Weights of a small GPT-style language model, trained from scratch on English Wikipedia: rotary positions.
Each number is 500 + 40 x the weight over its row's rms, rounded and kept within 0 to 999. Layers, rows and columns count from 0. Numbers have three digits each. The size before them is the row's rms in percent of the matrix's.

# layer 13 MLP up, 512x128, rms 0.167, rows 352-377, columns 0-127
108:526477523485472532558513452442568486524505479440500454551506546460482467382443487512575491512512449482488483457577585468593524505532581584532437489371499454424536473481524509476484415513513535491487493530583504480471464476513485528564538538532575488537522425546523476530521507510535507525508501498480466451507492440501474549532478522499451519545515505473500530509472505543499473483513
095:457499509451387516442486474497440519471472516454484471519468526511531436558481482518517447429505507481523585480532497453591519537555511526513485454517480500521464494526514487540565441534545484442521562520432544515514517518466435484520433511499510504495445481464522512572448574441530569492519488490565515468472470504486453562444560526542504544577433572512432500570545504536528483530488
097:461497498472581496529494578502528471488511454515477479549401503465550497374483537455582482450485479559461495477521488479504502534455541468551482450445505544437516570507561525522510476450532470473514524524569488500489447508467469564483527492513525480479485535485547502526501508492500526551585521434574491425550463505487488409513520386458461490452489530501527528525474491521508524565574
102:503374504525542510534503508487484527526524481448454460499497447615508526497490439475491548446468509548438502448488462509468503458502525529518474494499459413425516528554507562514496490490496522453466530551489482541585467435491514519482479524496406544491506487518430498531554508512485552531527482493507499540523565549525513489486534531406543483531549492460529482512516368528505526490608
103:489477499500473438508467533577474488493487513510512422564501503484531427409454478512560518502520510474519488499567390505526503475528507503501493502481531454555493466526439447575622531490458454504498518495586460379496453531538529479575453528464518423564516479555486527471547502459477556525527501513473457477550466518494453559509550487469517468475459565458475523540540481486506471529521
104:492502498475470487474566602505564475534512506502478552490433574455496373421515507492467489474521546511435487458458475455501493451506460472528380517584536505522537512495563453462526505542535512534528548447546496455523479499467504498540454526523533509484559516480589597478509510558495500474513454509469494480538508508497475515533493409436590496491528505542497502465504472498487429500550
099:575482525473493499529585439534568534442459524501464491507523436455576499481527469441504529515515504555528525508480494490472556548524483533492457511484437478532428468465518567524517487506409506501546473470538485519426455408468512516464497548459495520541427459486496536498465555563526504550516553530500463460565543436501544488407486487437445517495535516452524484553571498567455435511492
097:554507509545465489548502498519519456523486498438486523489493478458476407512529529509572413500589461505458490560535494492557460535556539550499434458532492488430514520449405515451492488554518475511486447435534488510555515412493532527435464494472534510554510483560509446518558518515494488486557487538506562458544482519493488514461484429479641478489506447513561456516536490502527443464527
094:534558488536488562468476521433551431470500516459477524472543446527468471469467553511479502516521530533459509455536483514478497478483515518502505450532588502545542441447458450595504521558453476525539445461486447515549429533581520491498552529514517485489505545464463549475473519484580442443454466484479485488483476520482539441537388477501517481513588432485551587475549464502575531515505
107:570550492445483482495525541504538453531479503517506562633488505470548495469481520551516439553507469503485559506507489497525492432514518493546418478546545467524451437472511454532538535523439443503499499553495547555463544502575480513409497442458457445472516520476463510443523534519507499481504508488489464459495580526514492520454528472449507566580461438551509514534486576476557465406526
101:508422514507544506368558461514552474513535528480473490498499527480481557474485499470522466511504435513549495427569525534441517548543485560501442462418530489541487528571468451499527419551522463514503500471480507556434495474542513576571408575526475548540485491496518545497461535500533495530467515471524509542479457407492525505506473511519434502565506490433473467515531493446550562498478
093:514539431471537541451536506420453507507555492463496513472500531500551544555513509494556452547499535506476485547506503406508540547426461457478486489495555550441452464458554512501562501549457474472475462487528533413479505505568601574497508520469382462554481468437442518490598456508490513526531541472482476488440539550516467500537469593461505499507505508491477495500500482486454538465477
100:538482504509444559456493517498480507469584491534459514519504543486509445512440462446541412438560458536456495474527516434502525422530521551457543587494584540463549470499550545562501437523484420529440515540479509453531464465562452524508525553484434512508515502491467466497491453518503550581498519509488495495482478507578431512601474528492540562508486525476483499526479473437452432496501
100:505589522475426513431508469505489429497517465512498449488509459496541521364564512592469467530535591506485542537500437443535543453510512534517533512549434485512508452406493429546533479507500377459473487523536476505507472478502499562546524530448510524514548527489471540561524511424495488500530458531492506537519485509481496491545496486532505542491558568527543461467458501511459505435526
105:493472517476614479541535553552483561514478541421550473486469493474501500482511458519504529477459477570436474507536420485529570446556473518453523429492488502439541535534430499570529483503555395448506488510502500532526519547484537504558390566529469498462474508480486465461595513491517454506496457537452504481519503491523525499464589487453460452536533469521481481534540445467444517479509
099:541579509488460468487566469505466505528490528541559438415513466463574499512461482475608589449497446547464553451528557437530478484497512538451518488515566584446534477463466514438528476497444471425493465499546475483539504501502537475512427489520522482476455504473487536519487470543472496510518423554519469562471571501559528509494572536466507509496500524531496480448492526557487403448499
099:566475506533548528533498577518510545459525477497481485569554420566467501531482530425494525505507509473451459544489516398418537533524565511539517488573488497515500515485496483427482461501487471532474524481520552466507483483525478561511495526479522535507492531503415497475569494490498481568371526497428501480510431549470523530512491561452489543448451442484449405481566491521562481479531
103:510467527518403501532512504501497479456513497465530479495480545480506509466474473555522449459530514491573482521529561488483473459553593421486559487484453568466585496460427414473506560481556475454532528479529532463475574453443499588505502518438503514567511464399553449478497528533459517471514544518558478503469498502490466512482538546466452452541480540552537413493458526492492519561506
108:542482483487513521460526512518537447490482445509443475479379463511499505446514546497524484520559490527481585471526453582543444504455549512434458498470425496550578502548550521512507555533493459520577467456443529568499495523507432496463471502464521514530547440477437475522508455485492490496513486527488523531484545463500450499481464448466518456634443527564483498521563491559524459505434
102:549490482447432526503480511440534477458567507539467520537532524473539490517466574554512514507435431534560507543548506505491462506522495499412482401495463503449485555493483450452539494545464468423436500482527467586478472507482514517472549541415506540534515482503503536460480475438472546474504453576489630551541506522505518535523439470516534488500462523525546432519509555476432478486540
096:496531527458515495396525519573530461505514482507428512536490491551562522437479449483552413531558443515536474564566442437501508501515465486495474482541520511550486462465500526506477530484478468450490512539472495506491501533454472474401495485501577541457507496536473496504571499500565496481498451543526430416533442533583477495499433482468568557476498577482504567420438551486504521510518
093:547512530529417500451486441509523539506503497484530473528519550549521497505507497430569519575434434546476521593549477472546531442449559492501504532523478453450482444426456574560491513542541474461390482541538543479495475505509453487510535528538511559462493481450486536500508501514507520504470506553481485515484467484501438475572475465468470510515567510418435519504471442498499618556512
092:498484404464458464451589457457532395536472569493524505527511459504574472551464493463486531514522522483532516487478529422518537419475503588552475510483506529414500477523457477547499505498491540482481496568507586497516526490553458530446495531514442484417517488532565475526533444502487502479506496583498556424601529490521499444486503512473519497548471454531562472504472517496512475447550
095:464499538582435429424553557489463508480506510475442452494489538529488468547474509514471472478466510534518499487554429514483597511511564531496490478522478524460432541522481496488528534491469444564492488378489541469461495451550595575502524456500538498505480565383518490569449499492530520519488506508432556544486488538475512439534458514519535534505475414525448456513465482501513538504513
109:532467486501458494438495509543523534533503460422509546483525476490491514518477546462502535488576493468487491553490560448550516478527479506527459603485534533460509526463555487480423508549464435517478479433550502436521516545516527467448483494502548522510521533422518511423476478509570502510444513440514557475516405511459473434510441493416522504496532449605555541589467465497546530551485
099:502403500463504509509566476456503481487459548445516508489499556469470449540441505460514467405521408561480494495537391519593519561515502544570586470527560544476466523524448460593521515458493459465498498469552556474500487486517574504522504468522499499467458487451525500474524560565514529525506508494460500491496516473520465471528465582484469462439474503488516551514471560471506590484459
# layer 13 MLP down (transposed), 512x128, rms 0.185, rows 352-376, columns 0-127
111:443508535396591584470576437520470504536469498526500496489487470504544542525451500450506514525579433534466507477470555443531461534463468510501455488540566563593513506551487538518514435523518494546433527469509446533558497525471398497463476438516467514450552479480448433507502557504522434446507537463535504489468502537554506491518480551484550480509455424516496511528501501533510477443478
100:503458486531424514505508500551474563519475464484482419475478539501495541480507493557479488478468435473389499496488534553438531506449516531447507538511507438473486549432493524570515559505558591521531486465525450537455529473524540550497524528434512463547454546556485520523561430501488453563434429461462527440513422514474504494541469557536535531549486468495577475507504509524542529425520
094:486501448498463483474638484537550492481487499579559508501486439563510525496527460451461465430457423563491489462417473495476500519428455491534538552507535492488524488541523522511461508549512624499486527441483517535579473472500507525426491479509505451502533467497548500534463462472566536485540444558496461515505554509456493494525488493431512536500461426489510565452531475588470501483460
105:519496415480403450498501510530477433486532515486562476465553471506458570494446506462433471498486544528511445459505462457485498536518497554547509503497494441429560496563478553510459482468496520514438536555529489552556434508460470593502505579507472472543532439501484496468471505449487452485514589483519578485519534522565486492441565428494509474534501591496485480532548495479520590496515
093:482503545490451409509534512494526535478567484472506456443520499462555415482540535567548478404469511563523482474489531532541537515563557504524517478542516467527486454462494483503526526461432477561481567519550466507513476441534512479481521484504495406545390471467497487432425474590559482537429510479487540482507515494510518491535510519552512432532490551490517510515459500555539440414527
102:456530465458476543534463482447472519539611467423428514541510562544430492469466502528529572511498419520481452515504492523479549536521477555535474584536455478442453423545555526546477526438542475523490498495502458489520531492566518442508479491531539480445509492435503506532495503567434524464471430448513534563493530496504514595502503468586458491468499450506510495525471515420528512547518
102:435457495524465526530444506553436518487534473441549509521429524453529529525528496458538470475528525495520534506433499487556436488544541457505563531421600486527494491540514487460467520478570551547481517559495502497532529438533550592455485551541455468456416492513463501514531538496465446438507455441566522481546546429427511487538473492507513488428475549514483513474490538586466498463472
103:480462493504454499431444530528519491520497475529485547619446461546523540528481485579463520435428505480481549536432533494532534468446469513456496484486456530472484459520559547478455546465502474503485574508469564608489449517561497496532452524503435442442479447472466558514490572552533463493446522540525486521474475453445482476508520500474548508510567548502534489473551492479437584547471
101:509492524555458558444520449540518544436441482589574543604502490460512502553582507495503522471490467520556403422555533494487463478589446498490498536492542513492471550506492530555483481512466555499513443451454514501484531491524436501507483515516467518429498567411477533549503476511534507516500506513468446462517512507506516466442459436569414534460505516455522497436539524466511454548501
135:559498549488534453520420557466465447434570485474490455478594459516479518527496530477556556491507491513579497546458510463447550579482510492534467476547515481436481439490506487500446427557520532436508486437530485516506461503500545506511454484513515570503471441510529464491478462437481536536496475489566550474459476488544535505522497501570500533529564579471547443456379476553497518487537
108:527486516517547494527380529553474538442476483532519592493522522584505560564473581487528545499457478502499449397456473475488493500464500458487480472520499510510491422498516441523415465499501522512561429462602507494505472514449500518501510505500550557463432485530506495488497514499530487544426487442431468469572554553440513485499550591487495524505492548510510552500580491488487478504479
095:483428489594486544540434527511490446413486428525500529537455515568430476522536511581403493547500497498495475463515416523465494539532461554499490503526513455486500522530492477442474503527481575539510509459473476420523539543483464452527528517488512611441528465450482520525444476517530449538543522502483573501493457523595557472508485442511473538500533466525443506486516543525528559469474
088:474495499490459475471501522501465528427555468527477569499530525497444463470510520510405502555493483581566426487519547548496546569425462458550611477495453510479534476478524491494492575466483487521477466477488480497530524494502522511402501505553512540513499434469488506504484536458562444512480496499425517541499488576502534481534502535395494542542449527404478554462476587541534529483520
099:502465525560505490536480503403582560538549479464547508504529470500478534376469485482543555502561483518501480458512504496573504493481494533505522537491496573487578538463517540460565456426466520493462523527515480393491531492503471452499503492463503521489427475565493507470448539479501534499534545550504511468574488524477538503454523516445478464472536490518396500508425423458445554555458
106:496508470454536433512489450452484473461516523497439512436513477491480554515547527484470542501496523418485527486537468432525545404481453503479507466510502457457542503574514507490494503579448490537498507504593487525530512508472546551571569532525448459586566462547459447481457469495587559516513435524573481565485523524469546495443524489421518402505510484506465461537519531543479539486508
100:565497464501502504483544485550454553510482478481470483445398536533554519547522483502464473414474495503421476483404528522476532488453481525584542514464473434517488528509501472480548507505492527572451500520516551494502491518479461543525548512465423506468482520562462528490486486473541511600456564501578551513515493547387515558499526492491439476489565500442528508483428474432493540572493
098:441547500448545509465557503511476454528475515446437479450446487499453517571478478475484515620442574503557456538522471565531452437469532502466481484522448544514533492528488439532501518517502452556497480573466458508463510470450476547497528571477519515570522517506532509488514485450484429466557446579522460507525537460502471527560466459450528444463520516580523555562488488516463546481424
096:470516460471476561437531575465423438543466608518457562513457473483486428442494465478560512461531484510408537470455460535481448481473490467506533522488485573543515571523520562515547474468495480545525522531467515449447440508527503498534559478425522455508507514520500496515510471478495557537498486520519525538561484450519436506437491467503462587477458532484497474523566553541566463574537
112:506479439460500538521567530533506535472579526492454454481524387501495513498484453475460483622494461466493541463534463549618499499488577503490536534523500497468491536501504532497454480573505450475524470478442469480518475477487479431542460535496468606555473558527525456487519514515447511541533504581495484536505544485444458408554446493522492496474500546530432502418472485525476514505476
102:529585502570566566500435478557502493490482436369475480528477500523450491499541432488465473452574530546509563508475445492490525484551492480532529514537510461478512457502506481571521458476540473541481486471451560482532552498496544534470572435499496542424457510526456507519457479479535518550547459521543529456470491455551553528502494436416540514503556414488547501434460475467488484526477
098:557498539570557486447467485372498497486597516531534512501458523542538546458566488481451538525532502560508540552569478458496493497488536508536522520529477500443570399433471465453530490460544519522441487498519433490495450520543515499519480469503481474536539464415449457503480405528495555531463493496432550524520532509552557549507464506516518476506500506422503417484487512535509508474446
079:517538494515461482527515568510446418547467532526486528513475509503523464516470540523489442487551506406555487438476581573545508442532469466555475452519490500482518412545483471565501447496486531476467501430456435593501468501502500475505583437445565527437500554554503510468573578488546493505459473552544524481446477464497512510495542489417538488553511537437484450494521511535529486520506
086:530449557514555563485421500520485548465527471531492476506520467458464485480560499515521491464469487601532511543533527523461530540543506485522512460496496487569464441477562531470501459525490470436602479426485437588425484531493542497513406471540501433478491483424495579462438524489531522458535449484510493575450544482528473536529427471481445534477478514492501555434505550515550493510499
097:505521474544507525537437448380521567538476460493554534534490448454531576543527503504482550464566532421460518489543555519526498497428507421473469499508518503506570488493476473491431449490516487497645484540483479452534551535462469468480505543512375486494453516506450513562531493538523510560511464531508436462483506464524507552507481503558426497482513462467524491490545533495477495533504
107:467514502503449391493421524476594477448501523481516495506446476478499532493532457506483569511458526533552460518459431528518489548493465527546593533448502538489459462435507491443519508451496482477459519456558591563511541449551570504523481479489489520537513520441476560507512536487555549512469507502495504511544562441559539508432508476453502492508527516491546543445431454477422459528583